{"num_attention_heads": 12, "num_key_value_heads": 4, "intermediate_size": 512, "vocab_size": 2915, "norm": "rmsnorm", "qk_norm": false, "extras": ["capped logits"], "init": "uniform", "init_std_qkv": 0.0279, "weight_decay": 0.0, "max_grad_norm": 1.0, "decay_fraction": 1.0, "final_lr_fraction": 0.0, "batch_tokens": 32768, "doc_mask": true}
Each number is 128 + 32 x the weight over its row's rms, rounded and kept within 0 to 255. Layers, rows and columns count from 0. Numbers have three digits each. The size before them is the row's rms in percent of the matrix's.

# up: layer 7 MLP up, 512x192, rms 0.184, rows 297-416, columns 128-159
# down: layer 7 MLP down (transposed), 512x192, rms 0.173, rows 297-416, columns 128-159
# gate: layer 7 MLP gate, 512x192, rms 0.177, rows 298-417, columns 128-159
up297 091:138066152097183131138139073138150096138131209122150142175112128169156139150115182103171127099109
down297 094:129071191086158160116139036149164112148158125155148095183077138137079144093094152121166174150121
gate298 099:125090132164199156186090090152053150122146174071141118179129149146132154120180152129088138147137
up298 099:125163113130111164145203088125068129112116140131093125118114157073165139131177114129109108068108
down298 098:118137115106131141131075168137036161146157087049167138135108093118095123167135145087106115203055
gate299 104:082148195107170139071146091164109125142144122135123087097156117072104099100080128108145110196120
up299 104:147098142067081154182094176147179120128152110140146161131110164134166177088129169123084136084115
down299 102:124144098095158178075113122118127112121089105110126099141125118161110141136119141173138092101131
gate300 097:185094159132102120129104144087150143152126120177138134138134174063120135131142085213135089137148
up300 096:113103137144086075115092133091099149115155150138140177079131106142214121132102125077152193168147
down300 111:122126213104121085096136120120126136069147127141147141134079096136157106077108130170172122106119
gate301 105:152089127135115115043038100140104117111131088126099121139132121182137090179203169069108157173145
up301 104:157132149084137077151081136143042129121143133091136099160056116118113134184114167084117139119123
down301 102:100140107186144088084095118178152139135128122112186101135107108168168111118078054119102121172093
gate302 102:130167166124126156094118110124173156126183134117134098096153107077176124083137137112146155116135
up302 104:107086145182172133170131140122144109155077105138145185150144140113103113134124068143098118147146
down302 104:089118128169137133159102121072118152135105128154141121143092140117088145103165051119144147107135
gate303 116:118146097076139185161141088167187110098132135088052200089117140106108127147161116176112133129153
up303 111:124098110118133133135053114123130144100182139128124130100142088136144126150136072153155041096107
down303 105:152181172186180115182133144073150124162176118116119088101076131211132116148083095140149111154073
gate304 089:085093154120123139130103139136137145169127105131165181079176081108095122106216170170111114131153
up304 093:105107138146188130100101062117128163121129122056104067121178161119128117125171090181136149102100
down304 094:128136153149138095122171122105149134055173094138074117130143155203095140076075129100131110111135
gate305 095:172136082106150096142105187176130146114113161138129140122118148128095136115139202122151055056135
up305 095:101158109155160167162124131171112124118151126125120123115105139140106108216109150182041185144113
down305 101:093113103144087141139156140160160064142166097128164163169126188114169120065164174086147115117090
gate306 092:159112117097191063127087161178193099063139141167118160133150126129134152135116084162162121187103
up306 093:101153119163125175174141133174115142110121160069192137163082129167165106135116161143158137109106
down306 093:081150139071153137144132138126098190153103138094096169071165112133140171127164147116149128135079
gate307 091:174141201133158118176152179092156124138156216118153112125116131165092144144086173158085137113097
up307 089:132159098152124092126118107110100108149094167126087156172162130090082136111124161192130090064096
down307 099:132151126174160104147161134165121089061119145174068172084204076113146162138173160079145131132148
gate308 097:065146118160135211105201151136091154131123082047123106141148155161095115124124167088144133131146
up308 101:128186212137163143128176126071144105078145151143145103136115178152103148124135126149098091170141
down308 106:107152080131117126122085096111119136154102103110155104135133082189137193107176107134157094191144
gate309 102:084113092173140129132125113115125129135092143105119145134156125122104085179131114077133110178139
up309 106:142107141091154149143125074180161124086155121107115132102142095190047142111134098138184175158096
down309 104:113140104108123128149175102124173101109147101184106131156128174105131133148108126137085121136179
gate310 104:146115119105134113142136184129139156108099114096097145204115107181103166189153192138107131101149
up310 101:122103150123160111130104194166133118074140129099134194255152085168116160107129100117108105137118
down310 099:185062156127090152146107164102121083105090088222161155086142125129164108159154131106120191174076
gate311 097:146149111150158142108195133144077168127153173135104125170120090145133089156155142139142147187147
up311 101:118188096130028084146157153132152153105133122076095107155133121111137153117108134135163141124142
down311 099:077176092098195081107136094120143157151082120147107159091112159175117153096060088132150148074148
gate312 102:118165115131121107156129113176113079145140163166142187169087140126110116157144113119132057160072
up312 099:106151146142138073113145213185107151049129109166149167163114092122126081102170106117084049234123
down312 102:139128093136154143110108134150071110129103127139137063066137097116137104128045099081132107096115
gate313 097:159150131126094109155139137110126131139095123090101128099124109110145165121121081127109133146170
up313 104:097125125113155156173143085150100102178136154107069120114114151217109144187121101109155143121198
down313 098:115151144116115165136119079124115111131140174078142166136119138142165065109095104169128154053136
gate314 098:117079113067040179159096098113068104092095088120066197112137136161111103165115162121089130159146
up314 092:133103158106111118105098117124182106139161085045116168173081133142153157184157169055120183091106
down314 098:149148148102172063080111166136121142133170181106173178154102125183175119084114102101108174126108
gate315 116:100132189096096183058105105138113090172135059131041128119059138145128096152104051086128160130167
up315 099:147131139149093151115169179093144138123099096091142190143099115126159132093159138078145096125069
down315 102:117107129168145091101113156142140125162130128175148094131182065160161124095118111184129155108173
gate316 111:133155144125127157173118112105116081114083091132053127120124099119151101116168151126141139062117
up316 102:140203103129101177081161126193120119125113100134109129131153208118161151203097097143083103100101
down316 101:114157166197137130131163128157125142178128121101109095126130163169085159148097164159153122093161
gate317 100:130138118128150098139115097135162070057097172176129132090149111081147188107147130129134143109094
up317 100:140089089103110109066174165099165112132111125093160133127177123121086165128142142145044134123148
down317 104:079093153090099114032133206130084155140070153141127101106163146091143104073128133110108117149124
gate318 098:115141111057111109121108211135115187111171148130103074145071103057133075175149134109135156106080
up318 096:151195174146116151126096158071173174125110172124113183135140150107099124163161181091120098151120
down318 101:091138124153089137159128163140149117116164124130098176107121125127161142126075202168160160181146
gate319 096:193076156056086096147120165179120139157149076174170117081101131115149140100122118115149174138118
up319 100:145109120086115132163145099114131082131098116168132168145130110115100130118071130106140149185170
down319 099:199150122080163199072117125204089138117160114107146174083170096133107163154147110116158121133117
gate320 096:161123162126117153142152143125130104169115144176050077152165119162091107178168119055150126174171
up320 100:134131139076167203128089159148098175122132082111174110145138123168123144169091121080117099117121
down320 095:157143062149130162154121166096177144175144167189094114145154115180146146179125136090126222069161
gate321 096:076108145131154163127144097095093182166152122113209149104109115166129167118135106103174143120149
up321 102:107170089132124124072172131126136106199132079150108153130094150149135131125154101078125099172160
down321 099:124126135190095087082098109121157141113140143113117129124127070123139093141137146120095115135094
gate322 098:072101099125208138147065115159132117149146141133129129148161156087072072162112072105124189124141
up322 094:148141087142117138152093115129103115144070124150172078144190146144113065156122150168144130123187
down322 097:121146185070094160088075142131126150063140109100142096123098088068136133082165139089119164115143
gate323 102:103143127136107125123189147150085150124170167135109129134097087077130109120157178165140160069146
up323 104:142135037109129167166105209147116195121119146111168152146140096133120085111043138174138097108138
down323 105:091100133106181135098147133121102126057199129099089156164169115093165147098104148164113161120124
gate324 094:119140136113141092115123091105088119131088117115163102146103094100161193092157099159179130081132
up324 085:121098112115100166126136103113205133099175088178125145090110161153116052161119143126099136132121
down324 085:136154096049116091083072093149142089123171170143149077186127165133182131198157118089112126127120
gate325 102:166147160177128174110072145179124106149103038140146127181078106082120138078114149080128121114084
up325 098:130097160117075114091139148109146139119115131143163090076133180159093110185151104093133145171169
down325 098:158188144114099126111112137161128119134190120119184138112108160115109103129129106064122129088175
gate326 098:083205181151107119197157120130135134161148066144103147098109161136098121101187142108089160112044
up326 093:128116129095134100157104165111089118151137069123111136182196155162056147085205152100069088118085
down326 091:145169179129086189095187131142067149112107155178087165058102129132126124113100135110192134126134
gate327 093:106158065148144143139144116144125134134101076130161113136118159141159099155092182140111135143160
up327 096:155137061117146134140165167144041152120117114135125095055127087176180108132099139137132146066111
down327 098:127153101092122105137156114148136072111105156142139119129119180091133167170103089122138103155133
gate328 103:123106129175119151146179117197138143079178131188090134120084151139138091074068102158111113088140
up328 110:116111110151085110135072169139118145144081121095099171054131070148184120103152104141118125121127
down328 110:179133133098138104126128097171125132181097112089142123054167140157122104150151109108107157174163
gate329 095:132097134107154095196106108162076146108087106171181125167155144069071159143179212184093155142113
up329 099:116138160136107093157136142178116172090156129115141149123157196164195110109186094174165140137092
down329 098:134099065179197140139134102159153133132145126146151080079127120108120133084121086086109147095099
gate330 088:182183174137106114174165109163165170128144131182142124147111101157173134079091110132119082149198
up330 094:155104095095172119117114136147158152140139106097129153118111156100075122076097116062185183118096
down330 094:198145151052083171138112073110152120130082129160151108102116117136138074171106109184170128113124
gate331 103:107109182156148097144170145069090100129165153159193172110138072110137195074152120121121125104092
up331 104:100148113162130190124109132163149189199145101139146125124171136116136053122082130183168122172136
down331 100:136086149127125170171140127145188174122122131072110139136123190079113197133099085114146155111100
gate332 105:116130120080191111127168119106123167120090108149084149103119131141115159124130127156148073118153
up332 105:112039113079132143127082162127127096138125149118103147140046063112096066156126081161118110136083
down332 104:129139094145146129121161143075156130066080118100124169170096122130117095103078134119125120145123
gate333 094:076115152097113156175133160151164150145082111148077123178115143212203155119112109096114072132069
up333 096:110115160072123194162135152124117182161128099085081142085073103093186131104133138107115153119141
down333 095:100131110112106113152105244138153100113106145161170113074151170098164117132157116120106071197108
gate334 097:134146130120176124137189086155156169147197153118152117125160142173147120077091106106077099140123
up334 099:130140126141110129128093152159090127087145178131124156156138111113124138116143091121116117182117
down334 101:109187113090123124056061141136193093106146096137133127089058129077163090091111114114129169130143
gate335 095:079147116174203203146093110059165086133110098136087091144123106134133112197172105059134130101081
up335 096:132051178149131148123122135089141160167089116066104058083137174226127135129153141131104153143143
down335 098:080168132130164177126119160167105097195078165135161105116091162121101132167144151068109166115138
gate336 107:184170170116145119145132095123171179163167134103094121069104142134123123097125119110116120051144
up336 116:144121122106133121149161145106134134131119112159144136119129199149100126166125080155128148215187
down336 100:184127117091100097044092116116120142136146123100110145128127102090154093093116129081167141152175
gate337 102:125156099167087120163150136107104145102195142099147116117132127187158192134138168140123120115135
up337 107:126156165114118157096128121113103180131132161112121162104122189104149081137152056164121109083135
down337 102:118142070134133135128119092141096133134194116138166112147167106143142152123160131100145114113065
gate338 091:114101106122122093130160104118187094138118108068148155116096186194119130134137087166111135126089
up338 089:152130067107118180054173134098145089115151168094186125112159183163127180174109179120134117146089
down338 092:147116126109078133142078079109175170110193123154148107149115155112116142149125089137159159126123
gate339 096:090084117113126157097137152129185179165075136140169165139074106135169149120126109128110099139094
up339 098:144087105179122051074117142182140112111070107134037121199129114099147124152131114111103099170131
down339 097:124089146161095140098146159114077132163181144074085074134119118130125082094090148179191151155146
gate340 100:122164137157156103155165192137109154115149219133084107116150051109111071088135174160080093140189
up340 099:110132035157188081111117108178085169105169195074087114151128094141148152131066149128112086132085
down340 101:100148107113114123118157093083152120156146159073133119126094145139143066122101136167140118090170
gate341 091:072147124174121147115155148106120135148182181098140153093107091104130102089076185195125103094145
up341 092:127165166094118147139128127127178059100102145138196156155123111100130121128155131122108150135143
down341 101:112135200106073135144119095146170159112131177094079111067128158093194046139107106127131165114122
gate342 093:182101099127209114181159124118146141117154115172216179150079070166094137134198133179136091107087
up342 090:144070094141162129187132105104092171125110197130145108176103094140158122095150111159131138130080
down342 098:053116202152086124140165078159143192171182218147107112110172152177053149158137132156157173142151
gate343 101:140067092153160146072124141122103154102156116134052129123110184162164091135149157151118129142136
up343 099:100142130128094178128143145115079132130219146197130102150188135180092140140179099119117081044142
down343 104:160164181159123129102081117129089139161141171147155074110086147109188085125152152163113129153075
gate344 098:124086123177125144115127088189069078122190171117118133093099116093121118127112171118079158117104
up344 100:081092177081152114159128145119130049169128120109078155108135104145044158135093171144130079137151
down344 101:134184168136085153175115113097114120079117145122059156060135145117161129205165165172143158159159
gate345 100:077128113150081154120149103161153141151117120092076105117158132091143070093104081103151072105124
up345 109:098134153138096154133111136138064124108148139111104157096110126063137172126170113178055105109132
down345 096:172072168120170181121171075101142128133125101096126117125158163172090130203137137146119088158172
gate346 100:116116141085090085160227134136082134082124172163149172097143128060095121104070092160118122108144
up346 100:170094185160109148106146141177118098115164096122099110172110136121195108070142135129150145146098
down346 099:128141124126087129157169097080134118065105141147131177153115160093123154155174128194127105106075
gate347 098:111127124171112098151174093128116063207072080133162085101144134112079137107119119134083096119106
up347 105:114063178128107135161142132095129160131043132084081138127116124181106163106115100125125085162152
down347 102:153136116185130133156136177164180120111171158116184098121105116132166166087114107173119063140139
gate348 086:130164123134151162123070127119118091086146124125135112089115109124104134157135139181156123166158
up348 084:139125161055076114166122144212086133159170145119196096168121084117143196102105147087126072117074
down348 092:052092090129147109119144080085139136108136102141125126127132064147130068164147143086117145086119
gate349 095:138158145166089160132137104087130094131046179153139102139151133131140095090101138141149096066148
up349 095:132125083172180123151187103168114165117143120145110157097194107125132073163131059170176106160130
down349 105:138118130177088180061103097089132139113151120120055110113076151118070111104117077126133148113098
gate350 105:134185180185085120140149102105127160153141095143126113178100092128140168110172094115137208138101
up350 108:143091138116122111140091143148157121141094159105082122084126090085167153089126167125183137135161
down350 102:118116146123142104087165111075124140160109202152121084143105142113159116112145098188133076090174
gate351 105:154143121140153090093146128106136156053139123085145104121115091151118162116107118191124155101116
up351 100:102164176169148180096120141119086151143096175193082163114153148134117163075104078070096126122172
down351 099:162219138161106148125107103116165098102108139116151111122170137110173134159122070142179117086144
gate352 103:118141116094130087214098031130167135208113065195073114117131134084145133110170177066133152119144
up352 102:145164141126143088122093137142109172134112160138125104136141172151099114184195184171105108139097
down352 103:094133155186091115113150160112074118175134178198111160087164138129052112152145162123108135070127
gate353 101:101161146128174141168139160095104096159170136188070122120117129094191104120101082162152098135176
up353 101:164135137090156139159164087118132145105067144139130113127131103131132139148103079207150083187154
down353 093:079130102122142177141105067106143105098198176140187165082115139135142094095139093108084123134155
gate354 099:116083076177131126160083145156136108157126177090205119158167072161121167124109107146152137157124
up354 101:132145135141098162157144111129056096122121108181085143115102137127136130095164125175201161048106
down354 097:149093141139087156173097168121195143113157130129177087152129114155061138073182162171149146157111
gate355 097:117110155077053131091145066124124141096157160106141146124094157144102132146117149138103131142128
up355 096:124159108179164127098146134147154082213150166154096102143096118099112101070152137162149112087090
down355 103:141105112033163129115115148141049177097112151141112126128122152138132195129136168155102082072088
gate356 097:089107154121096143114172067101101104146073139083144169117151119176123124160099179122095131115140
up356 100:105142110127161139151135104168114129127166108138113111073150092161121112156156067177102106161052
down356 097:190116069131082139152174100149163112175154113108125090163138140084104149120122138156137080086143
gate357 095:117082126142116165164103116084135128118159070153160153073134160143115118108203132189119158095120
up357 095:096128164128139160122138127163151102074164158153142108122146135057148048087181083186163129099090
down357 101:137058101151197149147147076117180118156127130128166184135168122138087111122114082139111141106129
gate358 092:055121135137096099177218193112100170165139117108121118131096140130116128105105110114057128145138
up358 091:055123114156121152128176155098128175109167113086096135146135088071117123065145107134125132143100
down358 105:109129141117131161161112133153084093102155152109101173158095135071143092161107154119166103106105
gate359 094:193121105119078107166146132128148111151156083125098052147118084145158132137114166085098133151164
up359 097:129089091120073145125079091148083117093140151130100165185137087110089104117138057072108126153101
down359 096:075123118183156060128139128101128163158107073209150091102110120108106120147112198166143123106071
gate360 097:082088113101126109144156092133162154107107136114138212176141128099144133176092085086122093095122
up360 092:107149089083121142113161168156190181126129029107137135066161094106150138170110130143108125144151
down360 099:150112100082136177153091147090100159103160121093088066134145127153139071087181135163140169190161
gate361 100:173101147119064175113177095195125096156101150169091124111113139128079075168078110147143137141100
up361 098:095171164163140126141132112139080146114161106147065095118116104160121182152101128069155105118160
down361 103:079123128095122127129113096107156157156173132130133112118102154129202112122120134059184102138131
gate362 093:102198125143105031107104093120154139172160140112134173144103164101132147054102161104169151079102
up362 105:099160072139121097107086102113167128090170125159131133104052190077132117162178138148125121085113
down362 100:156153154125172113146115145152214142120137095090112114122083205087134101169190068169143112091136
gate363 100:143088142156116126145103112088099101114135138123133147131088128122144172122167112116069111076103
up363 111:154138069119138133169070126143134093127117152095122147100161122160116140137144125085136153103110
down363 104:128127115162172105142130137083078174141130125154130135093088143115145107120134149145119116120177
gate364 092:105137139124153064150127171095139135176101114080128144089092069118143120146100136077041177081090
up364 099:160124116174124110144119138089166186170159143166118076143110151139175072086148094086102122169151
down364 102:102116109165142161168127194160054169164131126111126154118140131160069098206167133071140136160151
gate365 098:089132104040087102119179102135149144111160123186171116148120168151139154112146130176138126153100
up365 104:109118189069138131148112136119099107094133115097149082130098167171123181130130134082186120171061
down365 098:200208102090157136116133085108132115139136085122150094125119119072085137114142116106148138155156
gate366 108:168110116123142152121133110142166141163160177090126200099144179043084148170169194120145156188156
up366 104:144117114128125117159154124125167022128143194137123181098136130120096134130124129104099128173151
down366 104:172129122105130090116163129142168118071117165127088131097136133114168145111182121138145165178165
gate367 100:110125130157104086094111099194144155102105162122074118099108082121151096148171086184152129142130
up367 106:154119123083144155119099127069118149129188124160101102168194106137136135132108140107094122114129
down367 099:086147067071106151161103165146137119200136117137175119172144128172152140155127147151102087135079
gate368 094:145175107087181171089085148147102147174118192174103173160154096138149150159070173074088092107113
up368 100:138103128078091057154109114107106133172199153086137150096131094137105111089123120075154073146115
down368 097:141169166133068075107193161148136191117150089120153116128085142094120093121129171107177123129082
gate369 094:117125135105174169165124185142122138095156108119159118174152145162100121159140041167094091093089
up369 095:181102064115124161187127096136127120161136165168169159117175171160177120083047130119186124126139
down369 097:160099105149139069130133088113142184103101111211134190160100170072103119180152162125137131107052
gate370 111:083105201172156134112115244123136075151146126122114178108146123142170091153175141094154153165132
up370 103:120131175150108139121178065139151187133090158125121142123127097119101078114084130139125183094109
down370 091:138191154171088145167046093137111104159140114060152111125137141072160118114153125088145097083092
gate371 103:125127120052135129106136127047095151126144100160138138159191168140016128151081187109104144206175
up371 109:170125136107119138131162106100158101120136141149158168033172104137108155077107085078159112071127
down371 105:095105071143133105163145141164155148119145076173088149129118148119118095080133125103123165093110
gate372 102:176102059140129112139120129178110081103109178170164121119118146149128120165080143168159142066125
up372 094:147059135118153072153168148164128159147079076127176090206120171112066140117107126115123141128108
down372 103:186151162141087140145133072078096123073145140142116178106081093098118124103148084177181086065153
gate373 100:108124143117120104089100163139091161118193118132186087169146184083143061112100128143111150111131
up373 087:138109143204187157130188179089086106090153127093102138084149088099140166141145138147119129172124
down373 090:166109152118100150095142236159154117131106169087157156135118122142138054189113125114101115129117
gate374 090:133161149138106105075126159098132123200102174130102138142079136116132178114080097158133090140157
up374 088:123100158125201165133112167182108148161062113154110151113116180149172060137140184142150141140213
down374 096:173118082112098155092136075115111118121091099121134124137091147210148151194181120106116108106133
gate375 101:111126197105099144086095049176142107099147166144121092154083137131186090168103129162098172100132
up375 103:176107125066143176140139138172127115175064124156092097084117194113152151120139134102138195149102
down375 095:119164128146111144122132115091174100116090173134084078138112095103175091134131087107148088100138
gate376 108:118118097132135118143076085128065138132147112120136112117106166086097117038142156138178151114107
up376 105:131127138167134095087169108071159130153138090122120189125172125124159145174168161175155115099138
down376 105:122162191173103119078173096117068117217172115108098098084117188116157082062122106141096184210129
gate377 095:056190114140089097146113078152089193119063114093125132136123125143127111109132165122112121173147
up377 094:136128114162109100095133159127123143134162068134127093176083147131107124106108151174111074082099
down377 090:139081102109125156150172211124107103130135141168134139116100163096144128162135161084187139100179
gate378 115:094054165109090119112107116168166167100113133143073127118132168124121136084149147164073130162124
up378 114:186070179092171152137111121098150082114087090126162133120094076137108080137127117108092117141180
down378 106:113122126082146148154088160133110136120136137059187094159182064074103160115139181085154113134122
gate379 099:120100158118174053078131114175100121149113101140121098119131116138135126071129155111059165153125
up379 097:121145133091174092169200120124090101141139085148206169152111117143144135102113121104132106150140
down379 100:119122141082182124133124176124142095053139129155133130100171138065149006158144140160081100149091
gate380 093:073123152127121166112227139137202097084169166160104104180186168182132114158114134127160109100158
up380 098:171113162067125091170108116112083128114180133073151133111123074072112122066137147149143148163161
down380 099:153200133121096130124111096189135076124111133162124123146136122086113168161130177137111176103135
gate381 091:183094106125122111136152112097125108101140123161076129136183082082122135157100160109126177128099
up381 093:135113140146104118149106143107110129160155099106121073143156099123124205144196155060120166191117
down381 102:109134162160158133114099100157100091124067070130115118124103150151171108108080096185168099105117
gate382 105:103121130175148086097178138117143095151117136176105219085118081153117107126108096088153128174112
up382 102:105138115146115134054110117190119105142172129175143173142195079150166098162128144116137105122085
down382 102:132164113134101195163116119177195115123132114105069171126118164122132099139133109171114110075150
gate383 104:157059203128150130160105121077131089086088127187079127085158095152139114145100170080113172137143
up383 104:112073156127187148139119127086135137159121146156099136122184098128109123177120118109081094158113
down383 104:058122125139165188071193164116143105143099108138108096147113125072144091202176152153126139108157
gate384 105:127163082080082164121106124140068152166101092098164131073125139111147132158120146173121179104125
up384 103:115169166146134109127115149116070115073128109153053135127123216128155099093127149166158174082081
down384 098:125168136100148118158123118122189151136073131144168107132085080160104111100197128144112102170177
gate385 088:115138114140140171118124127174155101146126179103144090156055119189156167140103126067159172121164
up385 096:193102050148176081198076154093094144159166134135108105144072111178100142086129110099142139121194
down385 098:130129089123123061159112089120164104136128113131136111170173149091126119119177121194135112161161
gate386 096:086134117110165154107200121133155164145157094132133131122162106107160126125177046144173189127162
up386 098:075167153176102108133151110110204110120091089149139093109058135067092097105146118128087103169156
down386 099:143148078176139088117051147116091122140074136130182146123145130151162134126174127131115122189141
gate387 100:099152087126180142131084069116119183105114153169188108152144137140116133128113198144109211075148
up387 098:100140176148089113105105083099159151084196070127184118141102138148180150116154154104129100117097
down387 100:139125158090066136090097147181151119149096118169145105159159097114165144211098153118057119152076
gate388 104:170118136142146122104121170086078114085101111165112166173108106114140128117160088162144115163145
up388 104:139116139122094179143154101138101109190180113155135104095117133080111127113073199119146095124165
down388 104:090128106120147130114124089157130213103164047041144116109121109094082134134091143110158132077125
gate389 099:092142178167134124178136084088124158161164159013105101128138081139086137150146179150124157169180
up389 100:114154082101071159082108178120068162147076149165157140121144188151131145188169143134078127177103
down389 095:196136152163155083116130028128131094123107138153086108164152151101151115082136151146103113100145
gate390 091:102119146195191086133166118161079072119165109083135124194152144136145127109162130127092109192142
up390 094:145167122106147121138119113168100091125174139105137040126128183130159131143121111076206149149076
down390 091:129102069155172094079087181134132184118146140125136126076102103108120138094101108129154106132136
gate391 104:128124156102093113127076147047126076118103139166093112164130115090124080148124160096147140170156
up391 097:166185176142158134136118113072101077103127172152147167089113130134120173163091136186118104105120
down391 097:117129107116088107172076111114143124128151080180150142159140179100134109144114128097134206142157
gate392 102:124118114166117099080128154093081144074092070151095175101108131095105112097128135130092157153174
up392 108:062185162103126153132101092126153155130163132125143102116173106131124096101185115143131128056137
down392 105:200222094112082118156124083076137145152105136126126164140185146184139163095110049170117109099106
gate393 096:229141170137146141082189116091174120151112104144156102134157088111152115121141141154089118152107
up393 098:155138123136170120189111096151146171130092161200165137096107139149083115103101116130116160134133
down393 098:129130123161165110133175051112098103074155116148051140115151107130081118079107130118126141112199
gate394 098:136147106062136079104056069132110150147145103128178128139112089107124092114121132204086090139225
up394 095:099139119194148134148126162084134146139117200126102165081103138150093132135101160105097063153116
down394 098:150103094196128183150144078137095126162123149055147159124171168143162141142122128149108165152056
gate395 097:135132112169104118091172159141144120144131143164126108098135121131051142100080121154126155103115
up395 105:112089144082125125082108105145174085169139144122138146165152094138108134151169078161120096125149
down395 100:086094149167096121101096103133110085160133133136135101108133174102118088101127166110119132098136
gate396 107:095126168178097070102140139099138145145149071168121122135121123137032128159064172133121126129126
up396 099:096141158109171096116152106120155165104144061181106160179180160139088113064138169109085137125141
down396 098:135122154066194157136134101176152149076161043130157153112126102120150127096141137208180130149191
gate397 099:157122167120110130104139178159160113101130155110141181129142157176085136137115191142129107100150
up397 099:111139141166111136160105179167198072123093086138152135152170174122119129069133173108147134103104
down397 099:140119136163125122073196128110096175089156170153091094104139153164153110164115133145073143106154
gate398 113:138132153101103157043165173113123099144132118130130108127199089102140129128112121134190116133121
up398 112:099182119113072172075160140185107110103056137175130146126185105131127162159208126145093117207136
down398 108:161107117122149152095073123152110112139090132149123121132041100188147229183170114102183153113096
gate399 093:130169110099104117144160123148113094052078060104123119056143108102102127073146102112084099152116
up399 089:077125157111191147055132218118160068110081163126108080107111175131173119084124098129120103152120
down399 097:142074189082129110088120197112100157108153142141118064098165103139117153130105130068148150156108
gate400 101:084142119112126171117150135104144101235167130160135110105053135141170116158106108172150143110117
up400 099:159126069150134136142134115154180097123065075115100097097103181143144144124127163152162122150080
down400 094:163155033090161131150115114116173112142142078173185167103102182132106223160131110082057155072129
gate401 102:111124095131135168153123129103107092092152110183088169174172101140102139114127154099107194106110
up401 105:120145091127207173116137088144168069125123121149124169145105135140122158161131181076108174131075
down401 091:137169189157120053138123186161124150167081102197141126124193149138119158103154070103183072170079
gate402 099:143092074131134022147116127146160107195087169079148159119044145163133114127151076112083136097135
up402 098:139137072118135149160157053153118090162102116083134180156105173152114104173059147086085115107136
down402 097:168155166136095145139130096125137086140130112167100113122111135150125124109221130182122125175164
gate403 095:106124129151105158116110083164130124173136157147140125154098091185113120160181131097123101129153
up403 093:113154108094103128171129166157118100116148121132113190111155130127137108148150102120131168115065
down403 101:136115159138124121122195131129157126088136204119128141169165153109148129127147119129131124056159
gate404 101:139153148101100130181091112150146134083067150097078138158159064106194114141106133123141092154184
up404 104:139144139094118128117139128105145116044058100133113114094108127102161038119150069151087146105161
down404 097:114162130125129127068139148135203092131117105073119156157130156111140129130135100123170076048063
gate405 099:170092135080091204104118114166132139114110127094121177115110121143096120206155134162061127125099
up405 103:138166148117137185148120123145101043164113118193139139091138141128108157120135110143138063110124
down405 103:161142118141135092117124150135061144129177091174151198138145110132131165153109151134097148199129
gate406 106:192165108142170130112193108128183100136160051131143123094137134075115124104141112140146109133195
up406 103:105144170120120145099107089091100111181127148188127162045107102159124116182131104100150132120095
down406 099:118121071124073064094151153128166160109138125072121103150107132093103119116100135087111170180129
gate407 100:166076117125179167135130067108143072147106123102099107113019095186190132112112127125118170109185
up407 100:082146083108109156150157113112182151144109157140191152117185084166164116126135058093137147113090
down407 096:076131150099150111099107105118118119138152131111056152136087198118158145114152079103113144082178
gate408 092:113119085189117099163101122181104109183137129110135113115133143078128103098063144136182101128148
up408 090:159096126147202134122143092172077104077083101098100104133084072154136150129112165088071107114094
down408 099:105125150112106101088112124139062123074134140085152122078128150102080126116085165176174084106127
gate409 109:150088163077095135102115133098146117116137126114138121140134129106144124117179151114091142139119
up409 107:162115123201110130143122133161076105164067078115140165125100130114153121159084118109129093088132
down409 103:171155137083103072176133163128124220123140142120080121195109090145114117130146123120120156118112
gate410 091:117128070140107161076109161112127149140147127129103096095153161140109188136164057134124100127118
up410 091:154152118093125114169149127100191111116156150081153156075174101180093156165154151117167169086112
down410 099:123176126138080044124129154089139159165158152045093081150123183117116159094094049121129125140134
gate411 092:088078177112147132105088102138125171118115110107136118176145151194103151128110104145089147137140
up411 100:111100087211123147079086186126161101160198115099108124119065103135166110110146120127116179114082
down411 095:120176091173139127077179123106195138107133188131101173079141158095093158091144196136110130201122
gate412 096:143113067089123139151098113058142126094088141045130164159141068121097184116104157126144121145144
up412 104:206171127144164120184179189125110182048135129100114181152109131078124143159145116085143124109139
down412 098:139117157125053170139114141099127087115128116179116142134097107120108113099192118061124142123130
gate413 091:139135149152134165172161132127116153152129157139122150071146147043097154137130178100146120190135
up413 092:078088122077112148133172109107161129165110151130052152105135157121135145114046170135148116138139
down413 099:069128127195080096149083102159171125117158138113155182148152174178105137121133126127118130153167
gate414 099:155170104159171135168200091120120144152148129140099118127141128122136177179112116123149088074105
up414 098:084124122081146137123142160119103178110159087139155155176178091132146156172177098080152137120138
down414 102:113168137213126155126125111079153129126118173158131166135126115135174126114158117191110101091111
gate415 096:107172103133112157163128155063110085109126151130131108116130123139153111107103067064078149053155
up415 097:135107117116192185132118087123154097155163150144131091083124110095159131206185119100057162067140
down415 102:123129169124109088134118107093142107108153135131120105154107118128182090087155153125133119121112
gate416 100:150176112119163090146151130168185114168183057122082203111154146144146113122134114087077161097158
up416 100:117106142135132086150148095126120146113078107053138107161151096114088202163143189112104103170157
down416 098:128164131150121135117103130105150150148178114129137088174109164114160174119141131111163140130118
gate417 107:130139083174122114184121110171125126146104114125129156189110159162157068179083098109171092136154